{"d_model": 448, "n_head": 7, "norm_place": "pre", "positions": "learned", "init_std_down": 0.00539, "decay_shape": "linear", "batch_tokens": [131072, 262144, 524288, 1048576], "dataset": "wikipedia_en"}
Each number is 500 + 50 x the weight over the matrix's rms, rounded and kept within 0 to 999. Layers, rows and columns count from 0. Numbers have three digits each.

# q: layer 2 attention query, 448x448, rms 0.0495, rows 0-63, columns 0-63
# k: layer 2 attention key, 448x448, rms 0.0533, rows 0-63, columns 0-63
# v: layer 2 attention value, 448x448, rms 0.0818, rows 0-35, columns 0-63
# o: layer 2 attention output (transposed), 448x448, rms 0.0721, rows 0-35, columns 0-63
q0:543467457534509390543556392482462502599392529439516586418515484444561428479611574444492405457627503419438506619532562515484557525633531499588637417535464497484535544553526607443556411564406494
k0:397506601369412587296645485550436618610513395493530472525510530501493543462434547399576577601634525661542549505424477662482612329457381430522325407506388521618400374398491493554524665579554478
q1:624596433531421511569546653472517506610448506397409558544468426357449544447514500481410426319505577373430459541380457457408480518441465597452645465571580465602487444565333545482446552520602567
k1:480539647517573514536440404541516513486585562602482457508385672667491444590458626512411514543499479532405586394492478620434587426459399442418492402554491515345395738437417433542480469434514477
q2:421494492557471520470497435468556497452478535550500479594486484405557600515560531497554474475569469417501493470346584523423514496554552489545429426547566532498446504531662529568544482452559416
k2:573460455480507498391537600482432358541538383591537568451534546572520474523491532514474321582573411463470478486582462423408415481466485502542508507470559491525530414461496494609492498516497486
q3:387489445353516538495510534534433493391440562552434423524492647578595547432348520496509531663563554434481505473454600505547415576562454489556413486451417485411540531385628536542490429451549483
k3:630455498675507513538503588539472571355600383506663620492459429424343408554553446544512458469494394431610713649600455621397565448430436506486500469427547528553635513540556480509507445645498612
q4:683548478484519529513420518552439538552465566594509476559583391520506555432475509391523531536526443436403572328443503453406591434563533442575443448427483479504483444562559495433442397445395486
k4:486407497622566625506585490490414558422523529462595542478570675555378455542465523622674317513508518504677537494568498367647571499527483445640349485463542369518395516482515404531531563720542449
q5:525544503439533299445572475543470449501525525616490432480524422449366492467489495404479517500617550471502582499464486428568420526518480435455589450441492379617556506433489418424459484541554526
k5:384550451565503561542511493581476578411457613527445530548463488509581509436528403496430500467417535455535409563601451437516581495607437554459473582627518486347507478540558620553524490312470565
q6:529417476371404464648534605339476542586447530511563623651584532426584580447454443473511451495424410698425513595513515331536506524590477543667577377584521473434523489448469536506593594501639486
k6:531451596423647554439532413610510521515535354438373473477408532714439691583605484558401471434632627427586527486449536592471635624544433568446562508379343493444465517493537524429567354565417508
q7:507587536480506545480393670392536568507465519535493541554461461388480523530662400530464575594437520503529455511531488532495365556610596494522546470520529467564577398534397381475535504507532661
k7:582496460384520566551564723505640312496444585392599510473564492452545493466359538454600504455504547395533510548496308578457538508328558528653487618565480316405443632491474447475501376473400476
q8:535419422572521482474553371514533415498468498513476500588519554472551427408438448456450559511471521405485585437414446408575571416506426494541472599489533496426564612498459461534529448509427460
k8:294426445449551638476504434515591531508584544623387520510562507552515703558589616510474399549567438486535439448450565293477480573490639543505522510513420698499505463505621572624462522561504486
q9:543567486504445568549485464468526425343537618466496617605528485562535491484517447619456578472535573479545506500460506483433617588455389491404435575571573537534473525579526483447437640394603526
k9:529555445540684474507404446582517581584563532550375384632603489487628613455469656392427555550499555543414521481579484497549276462568587500536307463548407430520599559442485460628486425555499496
q10:519471358502472472494510505517541491586433442534449460503525468629490414499470399502476462621659524550440532585515457613405469492443503558447623372423595572606549541654626446498573387449415602
k10:665568605520483604562405468525525513440405469592577389483503510553552581612364511441554528576499574463634450511514548394503534604522581465563520638467417495536583543444504514479528516597507472
q11:298623658499539435406448444525592519523380626494628311345495427429509541502537520488500495616600510514502488450437464564466479504544401420457432421476483385533564598442507654345456509637413491
k11:501580360550446460548586675527466484545617368425493624460643649424579436462381547500588514422402392365470511651617482597561564375603581594435532415617562513488546439523532538578453509486544522
q12:402428543567519529412539548588546518436354593549531515553636579447541421396470582351487445463527553524565535598505624536567368403513487509494493546511471562549478519480553412551517535512576452
k12:467629502452529529474507517589599481538553455390462540492460428474616641624507357539517521538455481521401503401480410513421636422631440450464511440497472487434590513523517499620347485615544475
q13:530472478363484396502594563387549644394568432593495505456606484573572597499390446497543550540491297549499413557469555430466468355603461545573457559392461506502517539381508472612443528481486477
k13:470522533520517561537387433512437590552437635548526591430479511487468493555500441417565470436511630494462520471582473632486487616461488467474514615532546509428388511697572406516422457353457482
q14:617372532443556367486380490607551479486516546531452468451545593585455512610576526485496372358393389466467551600503473559496468554594525549366530428565407492418480445413487585432440554413493460
k14:576611387524569439684686311570432569252540561456422455551541537501496441442496356520329482624593465385491473459419603492534617540379537541514454568540463511559535579585503348489466492667514517
q15:398413342503449447469622449536473544415514498475493482476462504552437570404378425558559522443516558543431531525473526490599439583364524480422366499483527551537530500608550396537430502536556558
k15:504529468398490483561344440597611576513634447507460442593456553499537484575528596556557405493365582447600445343509580544199551413535481453688549406510476360529453575526460556394560634525421523
q16:526420388386387453533553401619438523502421460469595517551484434495524384501579458540564564477440496509470444463497464524516573410484510403496467486474611396470576617506445496552411481604445470
k16:553496665573575524571454627481421506530552427462528388643472592411593543532470581501551416682520528441487536481438508578594500504505564414359468556472452597486526500349636529424599591505656519
q17:402645558459359525540453427491477495443438476584449431496540538586415625490511445476529395535556583561541587600490534428416534483598483629456488408475362581418523477471545491392446459548583536
k17:455259513512428434464620583535438584606532619400464485397471314430515343489570459632429450539490443504514460545526413511507573583646550470561554489464665455621626451556499582474498493626437388
q18:421457514504574454444489509514557441450417512591516478513517547594478438472487506551428480480444545488502435464536476352533440458440502523460562584481403409547472440489471420540563449408423412
k18:549438498454373605420450515501646511514484505475573566578373474438583422532587407535361559562491480454598480626379519463515487542517603534505367456500541628581553478425471594593429492509458590
q19:599500507580489517653556403557473334509406465606411524436649458538454459556493494552396497511654427338550527485546550530484397515469522592543451430532488426544570511456647513548667403478483429
k19:529594652531588492453411590433555496444432514571561548526602346456504576496500344468495515412540613566469499526529480454476545473535473500385671470452524478534485473546445462482476559540557470
q20:501476442401471538500543457575570437435491588534541517552512485529509498460382495451543565547421445502522461441459408454464369585576557458515347544443443461416460539481569611467442406402482460
k20:537552524529478466474491463487473498520504543459334585428542446527405343438673523517510453423584527580475528454460541540451520501557579667487413442658499529462498547503542464479635523611578603
q21:498527547496470379556434437459482463317473407469490450499335589406502475468448488415493552520379525526500579479440552486453390493506383506568498502566509569436542443408405516571496488471617612
k21:468619489487467530557585582400598522503647570484495553610625452570559463561491480584632434479539393494594307526438464513505468570692523400542586565597445519441590442634576495449566512511468486
q22:467605421532629457529493369540432450460504556455549460574504541503546547427512427563572468460598456491513526550448631530601591442609470507467453513521551514478673458565509467577467432555524501
k22:535433626459371476409422418516518535391494522651489413447523438519550666421548541423492504437392409510489531510611528618426459534557643508519485544552407524527483341407339444459436531430435511
q23:474519509608553362394560412510476469590560499498463499507546475530519414394511577616540559493476507520532513551524542548455505405660519555641537567399481454505523480475472509473378485487348561
k23:519406478338551531571406623521505480498588539488498509453536494519419488429439497435459483595581469560489496495491598445535448553528620432374507340455588437506416513559535406631506609538454465
q24:579485604601511441476422560519458518502421556476506463580540405445549480525555442541514469398502419522418499616467517494488508507502492626496371506515586500440419587450530452701554507523617568
k24:431498492359422458472468469469525526538446606476450444515539533594623570524695509381372528539514464396514476340533512594430454443466624390461420651582442548380481402550482538489504454616459514
q25:506581488501358540444574512494357410472468502484482509591607469383390359362451537530601379507475516514443506571480484425589392567535550469517450553510423421615666490504580472480377473562504495
k25:570431503581676531393445575459742441494520528668462511478532397481471463517435611378602603506559574467538483386580409434563433419430451529513303443605507416455479530485518429727486484592441387
q26:555361489634364512567496322524459399486378589547485545519412489572569415527465522491523576542455426554603478536543515391548497546408481405530471371440541564437508493568520534518471455563361483
k26:576538364476503456466483449435448532475481359444528487457437603407474473531550410462511412624480520445417494495424463485494538364486460532525539484453478465549599658463466557521467342513419479
q27:512594499388610457509579320552578320487522477546463505541434470537572470447460503565490431575623488400671509484421416396439353453485476483530375471528483390446467475454589473568459530545604499
k27:468340473492464461603479445443563535486294443481428674496531431554500494512590500463567423424424521487644556495498435489402606534577488518483496384470390507475585511430490604278427506475491397
q28:574460448580499553476513603534506458553396369432571491568489536593531561570517551579484629582523434516487598506404611582438469569516448516440489550487489481460584392470509543512434439377583440
k28:565481476430515512480513417436492582492477583525352610429361457523472557599459304601583372432556478433530501410558447602582378601445572506497475597463463547453415458515496535457513479526483493
q29:477475543487587543514514484521420411527530394371468439562570449581609478661453516635526500477574444648503466532652461444605559301473591579555494505540485560459540384493551389434416540557480441
k29:523471455405581598430397521430513474532376397464493596530324429465598451498417351314486508600335544520515506552428523518340534506369398427400574406525468559495431536437472522369463606429535298
q30:480560544374581502586365628483542580624518544439501581428638498453519471540574554560479463457421489538502434531468469517546407538451482396417408450442572382365485511477594477453460469494384427
k30:490542584516459508370579515591580394430435514523641444545588526528496479540476462447547405555499535558591663425531529625506598436554474427422454496454488479497598457481495537532556456470623464
q31:522512439395485458525459344627483596360483563549599629606395536344555568596478540479449450553524554511414426489515585409541451479537490573470428523446486529449505626562510403594468374463487534
k31:520398589640576526499421722498533410429622557383610374517749563503531467446536613525399577470449399381527621579562379440573471567493532495486591438500583406527412383583530582522435549528417617
q32:468574497518462507543429401452487481515451545522570541412488530458573524474595556460509491528421476489516424377454467524494612549488578522513556505446488542398463330409489541560428498597418407
k32:435509363422485514481528523469573457497557474426474459511561495603553440531559551512472580451503499494481490524581530558464520459417458462512555468505560512667507639540357567422464560404541603
q33:489417560481589603432578433503619540480556482456524460477610371408453543504518529503449553627638576471628525349584410617479573490539568562424428574572735548422377405469593432418565510588411412
k33:464713514414523451562482478384419531502549562582560516480616531601540407483504497537526580396452512434482532555578530447620570437611645548514416504537531432514488522343457443643534558435579532
q34:472475499580527662488502375541522560499522525570534562471449425596517590631486495638479465450434537575603499458455541514464528458537428540419524497557514599512447480537490514448588396506420544
k34:611495478443383506617430590515593470579473503315417443698629568394569562364541524518615567430509474430322580487473396514487475441612552501485457389441466522591440533345441510597527579483535395
q35:538534634539512488610482546410533548577435490445623566577524568573344521514477534615438481577626461514474509584640509406695447625507529438521457582535436411519408336566646529576572510468456539
k35:431386447497484630552393498452629432455555459588460518445400451462596582555418503492532475624332460504581502549364380671501379457405463510360515510406457503429526620515447563518550394470504350
q36:606352481382428496535491617459583456489465550581452543500503530487522622501522457429538525335687448494560337569521622677503510493630559457505455516411419548503486473549496538421346496346583600
k36:438466595515402593531580578644534454596544575495527582508524428381340412472392656598460433627318513500427659542420520558583537550399497449443495433525570530533484464459503400542467385491514458
q37:503457492555478583376589550646623569572519493490428534412586447471608609522495411528519490482385456548525456479530496421473443487483584507445462401602492474411568598440473484493464416538484494
k37:470491534573495329581354442433509493596529512571380505552414449474407418534611553501588607628433522341428506621451529551510548428439425495340544601543464529578436606398542535500610549626517491
q38:525485529446537530598584400508510602467506569482536631530423603456526605469479434493374433550524469457469468489530462538477623437563573550597499519451535555442408483566510423495452480560425478
k38:435460482558465410428615545510548475594528513476410449540513458449358353574629758595525536577464370485595542524479518331581399520480493407545396509528558513527471380325519487462529523546533497
q39:518414477525475560529427505375460571508576449505587474507489518435616549416545522464497527380562502342571399535441438536459566526585406473498480567390513476451547487570546459389482559461557542
k39:550519456516574484515571515548518618508459573556458567492411535556498480535510509547485531637421354536443546433543490458613475534480487447533428590547462553536439516489549517521503485537442483
q40:610552531478674482494617547510514397451432596661522452493472429541483417494499488485477583551478456467509542408444515418413425413417519452580383467576557536451457490596514372622557529499542448
k40:309547542565529414521487402339453377542579483601527550466486468432473502492572357485596397422429410447593513478675559558558479576441462588583374580454598596549416528508433449431544543511426508
q41:489388503555478512516492379523446377611349524511557592456498470578521457524548549506433416586518482435630628533515512617529445477566368485496573420491461555431481492418511515627574544496447523
k41:492500411436520426442370476496476579411458528498481482438542428523546677448575427547395527498406435493513473582559593364528533403462598430446467549545506554564495677561415495546354542464532600
q42:529518520525532571478519357563564574444489544481428599534534594426564482371510470523605472608526592531380487453291384469608578437496527468473420516489530406500409515629535432528475539412500484
k42:418506491328400495318446552499440499445546513568557451615390607512528572515624482431517467323484535386475474481606675571541446597541459646529476476532538581548522452376438469457462512452559489
q43:469391449454419521507622493639490477532407574526512417439467416389501453488443541466503530395523497581499536516617475503542419516458520451565445449486497633476446505469547558497470584470464399
k43:481500396503577509445462467402464546513407485585421547506517596566565418525499355491421470644394555452559584330574484512394544494457433543370517553351433452551516450575519402467477322519513473
q44:388583567389485423553436384526549396457473562477562529539459532481574445619452581602466524470466380556555505506547420490493524547507564509523505564504497474407506508553481572556473409514474453
k44:508575525565609526623552351471475499440553431513428620533582508449585613496543469436634558513542502398419528485662485475415478524446514466510606391618468447529358553323512592418479552539468549
q45:428449507485496487408361460614594467474505528537619601471598412462432433493507595412522409393496516498461538429526455459537539411655348643520440580512534717434460496536655495582484573489495562
k45:510432398423388511570579516535472662469498465419386460581442607465516588482529430466508544471499570419479488470461596486619513448495658428425559369461431416621544429556379307455407641539480574
q46:476501539498565560599534512438467543577606455529600595591609600490485577557471535370491504449419456539527416545611505406592586432488557323488444500532486458592606482413481497648382449537437588
k46:560488349602444463411574479488411497447460584453601543506432477560520524498467512462576462564612592467442469581450473537490596378494424485592495568588424433496486509392398516241568530571472475
q47:515533462455579579353464467504613440491365631440472552418560531462499494475594501473536562343570534459544547570536531432463465479631465491454445389546426537430441547417519395520516393452486419
k47:301565484538387421621617523534516405429417502487704559451468428515603520507527454395345504446480261446455483555499474451598508507510454444536431509446454426532546500451535390577448501460392526
q48:484568460546423464462494464394488420608514558395413436519412433527466491559503468446613494514449520378387599627484390380451689508448460585454656432512464599438510526575597630444567441554586524
k48:559514495533444621501535559400417544556400494424450411600468552533502568518509525480493391536530514626536316546439436624513554368458445484584450512507499540522450540409526444501373498406479581
q49:420466451577540390523498432558507488504538491500517407600382555510402521488538597583456471581517489603553457526566511459523552509460460529489487421482660445555563437606550547524526510540454599
k49:585410415507332467460445532578370560437601437565474385511660473615578601596513395567343566491614405482508657516398463544534477457567574495591600517517446463419510464560548440504559594632520561
q50:452593465542414449489488624537469539449465537474350588455438580386570352458528444450491511494547436445450434444565435521489525569435452587483461363510489470442432478433449406494449534449456491
k50:457542469476583474428553276573542420535490416364502521593540553566531430446557400472400564543583461483479548381507570470466633379534589526392443406437431509576379530589478696477573554522469554
q51:522564398469475573531530500371534519675482502475565420578467500575541499619518568615453514551542520520444439490539382509404593477427548624567528427570519512485448578516360659514498446487413441
k51:484511453528495470459466572650535523534493418422459576454595599455574598492555395456526462420373591419437415468370573348506492526472528422341433485550503409617440487442535434495602557485607661
q52:411476612423422440495522386532374547380556474476588595507541462532407545454582496533477588485546474424502544455563560530453600485568410588521514546497413529581544559543566619516535504477610557
k52:412536543517530439552546561435503422531550596435532354576579529465548301504551360601500513489623562480506572627476508457506578588454477480652403493477410373401391388435594575481495569473515412
q53:474499534468447494515378543418523462460547610406419469513417427520485385550387521689505525426616538410558425479562552539501562462597605439541484501443502387535371400524408611559567495528405431
k53:360531572617487470467542348558560373531375610472438555578616447566434493604485336394497430603360485459458511528512476434511468514448471466406409516524524510537527587549459452505490561577538477
q54:564497570375485519489499536512457355522624587573521315486561471510448401525460445513539436442498455638466576523485488490470491563515458523510476634430376475522431566444431549473383512417542455
k54:543531545519524524644538410411490513420529566390485611504431533426415467598470508455514536548376704366517388473443419383507423483478574481469380477649474503392394607513612600499386296411460494
q55:398443400504513524557529561441535500447463530541469506402424633675562439563448399472591405513548572454411611457453549495489522459464555481568549442556425553455485569501563479436418530324547637
k55:616535448425448354507432526537429609408661526555482484534498533435448489292389531539587505423425569480510444485455460477569683366531454553615526571562519403561451612466456425476647513528558448
q56:534579547610316591562568415407564692533452516411450602516409577516445489446527460461598472361297546423386390639452388542517686480550569353440574580592448612571478594466557471443368452423597509
k56:531417353608456524383596524479451493578478501420448348564518411487541512614449588491501450538497442628434460419492588505577532482411386703589497557337516542498570483548559508612574442541613643
q57:494469661544523576397552523500568468525388529431425367476563409419442623463538439511468405458510397408526465516401559581445552602542617345591440396503452584558616512569424506477641492574460585
k57:589502626574446458555551442503464576557452400496490534483494450455437476561428493462700618586612469567460371638547583575410401409462421576551521445487387546537590526375569516713361497396645409
q58:478549509566579593431468507347635511544501600515545551512491490389400411441556486596509529559507594340483482520529627573513552588405541452460479454538463579447443541549410458537511512523483507
k58:626480617378458631494561574584493550683539544606297432383539491526573383428596571410598515506525435668488511629468328495528499460528487553566573448557631434628584414477513706492388494434371594
q59:549543475439531567640390388482537482452518596477442556508471701520443593478429553540469480492511455557568569581503372525365503508358449467507504607469471546572457408504559380635496521490605596
k59:464477358534531576470503578515526544340627467624635473541551529435488453590543414260468433421453623425506438353450465453502519555480556574569443487615652428393546421478466464429383460373442436
q60:414466448518549576469504450478633528531526460520396440502396576484667438524521354412508477435486477618563561506325488556627448499430455558376602461451550552496491506449448555558346588446610441
k60:559503555522559447554530582463535569423510465593475602365551480382614502329507525462432608585483510316602574505638453435462476365457432456530477526499540533507395537458445347611494456492443533
q61:315555542491529532445277421555547541511516439545529556594481450522536511469392487522509496553500497538470613501496490486528426531565438482484354386494483609402507485315524452461436544427385412
k61:537454598452504578525549531589418524505372554559315526353567547687389531637470416433473618479398482433554502460423545356552407429574557435515520449484414472616699397611416655541510557485563481
q62:503407329489563516525480458451456473412486499585544469337535487514630530630493496520380459466425428465549516521569496466448525665545436381571478544586510554502523478516475552373567554555479398
k62:584625577509378495498475497424525347566411495482275559605409452460554554407517424443447447567514500604426587502437371539481529293505514786610409462545537588524483575509402511465495461465400456
q63:543554534506521559531329449628522501458530534431481589555493423601650444564501488516406492434494481443512514409516480522310575405470484519421384565476477510515464453485446355486516576484589478
k63:488432523502425583539593385326512462526482545421572507496545537399444538408514406350556583472522448417417578452384332549530486568555461593575557380526469436418435517477468479411413421464334425
v0:585532456410556493448513545551583462590518397495542552491576484474447380513462459500506539410416658463482377492508402502478496535598469326498427548422449534506576503432538558504600428589531567
o0:537477493492463547430472525586496527537453529581557424521479457488497494550599513405548520494562571519505449447581427475445354490551485525447537609475417478495504551471515528591507521441432434
v1:471495509469450449370474500337571614573493534461380460522507433560513465479590478705478521474472530432555554452555424578570478522525511515407415477441413456453410512577471504583546515503561513
o1:482517432499501505500494567496448554522594520614475417427487561569523530473519574600520506548513416610539477505574486506473482549549536455421486555439461504501504407510519461523487532522482512
v2:455469441473488472494574433477467461500423516505578465358471559437592557513514471595435517496618542510406503503384484536459418527450407475570485576505506516507509579481487523503464464498527500
o2:544547561502471519391458610456542411530564446449485546447483521577535543513434468623516569466469555491528427487474535582527495569461553453468511457508553491464524535480471538549531490509477447
v3:517433464589499517413502425517371470635600453531439581530506549432547564558499524473421561540550451570545526397444573413555531484468533505577534457415479521421442448472425578505489393531460525
o3:548375450449471533510453477531502538473476483520503574527507540483420526460496438526553553552484468556523501527442530501453492591572572515468454575534473537584588483511451464562471455512557414
v4:500574459546527587540471445475412488507441482518552434545505419456565390569560560542541510460420496482483585444472511519516488483543632637517542404554576477461534529474398429448520458398532517
o4:433458530560567444503582556420481510495426631507497464529544435485563547504575539494477478512526424531503460550608464508535472583447491584507383503554425572612564585402462452514530395476462455
v5:528475307543426462491541591449515652633556540391489582400467555525470492514516581504472540443551570447442426481391489476525524532565513433478475532533514495480448623534571386415487559519403342
o5:435530465533457557568497503487505498534566528557484543477451553408428434479520499528546523498504520472437474494461472470612615554511459488423509441528496526404459367575609594441623554449517430
v6:449597484597495489503450456527549648551515550476545518556460500502489496499526464563455487525468596425478615467489467441474377539443527496547516520632506336510478531517474466486404419439514583
o6:466397455505574499510525470534574487493521598547589552493404485399525514560589546564471483464568517526464485520519508563479567580434530515481495414511445486480499490495472492476449520463480545
v7:476486509520474495541598457455537477467568500420668477610587523629530473600518428559335465492468474463487536504482532428496561462517620553438573505502488507419530513523482498622429504518544409
o7:447525505496446505492473505553526648522431427483602580539587433491552520562542477516510573494518459518442544477537507533542430502448551460435479447513579515553568569516536505490488407424464451
v8:537582515421502414452587420439454507640417518642482474505475490458410436443548488474434479474446354581515547415457551507454517478561508552522526451564525530490489566550471512528543462558415423
o8:461502502569566552430498468394578572459502505570449523540505488511424460553541458439499608477495491582430384440434487532572621474500527464531575519434434506487519523541473378490514529542442508
v9:530464581483574520514526426591383408489466606521477565483652507431517539558387607459507610329371469565515527543398524543521574456495613560487463556536555495489603628497586533417549530534531556
o9:594471458526406549561517479544465554462507520404548606434496542470585523478487485426484492487500422487555432561505425457502494463582422461503565399526489469463458578473466538347507475457500513
v10:538498507492527441445461550434591526609494498551452484540461448586542488473414518590437513457524479315514483445510457580516479468437501415430376449514567535455505536503420581575452489490592469
o10:471481467518542469522371577543528483463474555478518514465456507549457369565489443588518489549473559511559529517574478561647528442470468522454481482522490570537486424558508489524500589546411436
v11:458486558489464589534439489468576474436618514468486454431390483413480538485515434513485531309487471477680497556416510442466558531422427534428475562453559440565437490538456451550528411626445444
o11:581552464539441587483530471474591416516469481533479432505437478488509485496483495460553513531493419457512396570499471384538561576538653414623544345505549467579441547514491476440605431405411519
v12:560482529450453539538365408564575501499576500516454536396484528499498475436559446483473504505421398579509443579421571594445515415484530527387455551613483493495500526466529551520442492475464441
o12:474488462403422552451379483474514502581459526479498545554494525490494431489495601455536596568417585515523510485512457477529525437558511576446472447558415556451430535500433565466395511462471446
v13:433591568501606500525603622561519538483487418484541408524451475431557463530587523584583457483521421573493455479488503663489607467518556454439542433490413395603497457472549528531539423440457524
o13:549518535495479468479558468487537591506540447599480470598622501475572555514465523481500427546525550368460496460446516569510433555556529449645409502499395463575489642448458464686532461468464462
v14:487590465517525568491468595534453636467527536439544517602526498393425555402484494599488544454514504581438505533485568535510448565524504501517412408506506504507448410551499454593513594597558534
o14:510544499582503504511513518533516548401530561475527492561443453524508529462485421504524519543502361457445443555510404478541551524542546429453541528521530520458557483550520473492517495559517458
v15:323548478488536452507579506583485443521500441509479464535423569480586409471501528466593519452439515500528476503435413514510426559550560418439492412452454415421540547414511568552549500454453548
o15:417549422489521422534503497506416559515469498476528532569505543446431506541547536489464517510500552523527574466537427496534555414534482526477473546478418537557458497394528449421567472465458538
v16:491414564590537551513400429393576561553411555570484497507497627445462469480502508520369525607497441492523591497442536350575459584491478532501357485487467505587518466484415462581462537439462531
o16:479478475457529458486492493374345460561477425470521570462459525559534568572510488514500444459529506594509426545533407476479467506433446513528482641482518582485513502460334451513520502520387539
v17:474541444420577667545465458443568499526422532459510557501437514513504456490476490591507488459436453516525431619448570475457531551505586497572529517611516502480385495474432516480466535480336445
o17:471379472502442567472480599506494530585532480480545537537443508488518535496559458455559430468429515538521476534494486448448593495420468468536414517501601554433482577550467463527479449533536469
v18:488473597510631506605433513390540431599486448525608468502561557503506562472602571572469457530541553399392491464551435477368544533636478439487480430526533421539462521535440443351475438453425425
o18:494525577465499578420515579545507496560446477500509479613452504477478571435611509477496547459488567596547438391506536518437539423513468442589479480637513546572530597515536525458509500505487528
v19:535528432563599443499506407398562459560473490579465462595560541405480490475561511571550555546438486565390545388490496454421516577539494459547585520538435561532477496559548500486524468497445464
o19:484480488468407577447569577506505535510515449472492495538484525448529498486457606436530564513548576458480537477492446536529510536621616492530449561575557510484543504406430576500525439541336437
v20:602583630480495414416416454451505476394451473576307469432568443573489526410547553561515475462519524438640602519525462499555555350456441499530541554596607570499586475529424485422457573564464472
o20:441502427502512415544512465524384561459540452499479474503519523452530484441577531479446477562485447514592486552524446557539542506465516508541491579473601493494598489484489571481528481539472540
v21:586477487474487536527510559502524532468618480483490549502494476562476430508498559501574572453447568568519473530335485513552485561469482418449475420474430521459518472521557458457559642550456435
o21:539490424546537540485493538439519569527450600496488544535398447455474409540485582590501460565565548441485504540496422533450491485418459513506490491486611430538560469526583532470495511484524420
v22:446432501486576512543421547563418548549538467478449415509473571468472455382537380481591551538504517578583396527515542599529591375480637539561549442412469497456396449507508503474413395482492601
o22:460468433380550599423581464508516537617447492489504511482466484538500453485453544519557449507528499469441438475400460451488490429613482566489420426532596446442574527555461476548426516466487463
v23:495508541452482511448506485400513458435454605629546524475458414500539528438496585479581510534478462440523486519513523580494534469424526458450412513447603449535526452477384617555591460524573468
o23:438528498550505522504479546505474457546477512510477421589511437451548461483516390537458514426513475524492530548435588586566475478483529490518482499507513515526483464600528464508522515426427476
v24:518397564540428483465445517466554524527527482483525548393527492467451509428645568456441505400527486586530465530463499402527439477526540599449455585497503435519475635599489463464458469510507494
o24:464489513401523534553572608472412542464553566519502489475602474465551415498493479416444564478469548483523501482462386458572497610470522483521502455437505440454550497588464478480485526520458548
v25:503510509482362541510493523417515438473438565559552487413600438512610486515465413576454448491411554555429559462542523398438455440555503448497415575289491507448475540571538434433526556517547456
o25:546568545518528547444499478510512419454413525437582491431606442436518663495469486619510576460499508464514403516563543554440536543489464444465543456475502500567601485592449466479490514534484466
v26:522419576601397514503492502379510500418517536467501502426473406568488486561440448524508368416528509516475486399699474511487422468499371448508498460457505432454496519500582517574529470562450560
o26:430522581427522541579539494481627515505441587535552491507515473457489507436512455454435536501500567487518481491504545513489537529519489401552526530451548463523556425582545465581496553585481459
v27:507530515478481449578411394509510511493475538513477518424457487464462605569490398532475527476330452510530478525501454513503627586596548425501535507492452468521513428421426541582518508414511499
o27:524499540512444449517574531518490462390531507470464453539511574495520421512550547485521412544483563517501438467405435484382504483457559516482491565461452532587555391484471481605476521461484457
v28:385411439493498465506547404489397624518426541525551532633516584648441534499518486556547551558581416594632453520421507607514572451586562516518563435458461439488435523547539558542419473539536423
o28:499503427450490443408452461462472626525490463447436543460457576476489415483425472469490536523482520464561494466494539473509541539574399571509515508479492469506463503483505464438501512524450473
v29:500425514537588519479461466513511422578623478470396459450406541449504576520544506510433593477429529458461540481536440500418517524552575507629366490554605561428517494444516551539470433538559416
o29:501527466451416464538547533516638530508499508458469499420522503524434515584618476537466566530391482535506551421472471529585528486565569536514528512517444568381485402558449480529386469546438469
v30:499509481478502510465488491421512519341516536426539401453475509568521490465410544509570512576451503495597482474409456431605490500479567473483426432475575606464514554416499568452567502476597435
o30:505425471532502510478546490492544604426492435536520415344552454545512455430494475437465534553531428471573621569499530494536486465538434476397498453558492509530475498388433525471497461526504449
v31:400396418522511482486494438535500474532537570537572602531495571471444433539521508491540370513427428574528594435541582407407543580522477420435483573468466375509496471558533567439492534524584531
o31:567490549460483442574472448615443371394508512561563552487499481551568487547421479518495587563472416463424478506533531452539480516500498488506475621461458528431586578560391482482422579533486571
v32:547465561422487637524484606444423367471396459584454605569433387446492403491526498448542562402625475513486590619526492553437364495531580599472520469508455477448530479479499468538406448452516473
o32:458523537515583558410541587468455479481478488485454429528435490475481495598455482540432533529540494466531432567514479488496493519521508560552427416571451463389530549440516516596550442536517472
v33:431355529479450447493413445363505443469547442508445492415533504474438531329382480479487491381457573441574577446467561525529543314519492501484563526529586577525431484594492319538536593459545541
o33:417409516516422528528609536529552511570547516483470440520510542551470488492487517476479529513531534594529559519526570627406509464497546432517503484465500462541530442629481545498563554531481576
v34:487664488556532523477482534500548513532441523485496611433646583471459434401469478442568507594522602498460397517496531568436491500561491453536412556590505579529520531541396391427578518542624537
o34:489403495488482542439523593542514563562548554623499526520586548490510560478550481522507484508444521565471531405608490486497454488445490467419619530571547574461461544536493458454349533555539556
v35:477566512579571419495515524515420466504576486489504541493505590520515393475518554501545484627524414488414489594427426505552489524511562519554508558509618548485474547519478510479477575459467495
o35:576465503595585434563505526518401508518585500511566524469530389549515533525460449571518576530518531550544564628428563481651442530492539498574456495441501517524424425522435500547509562558468472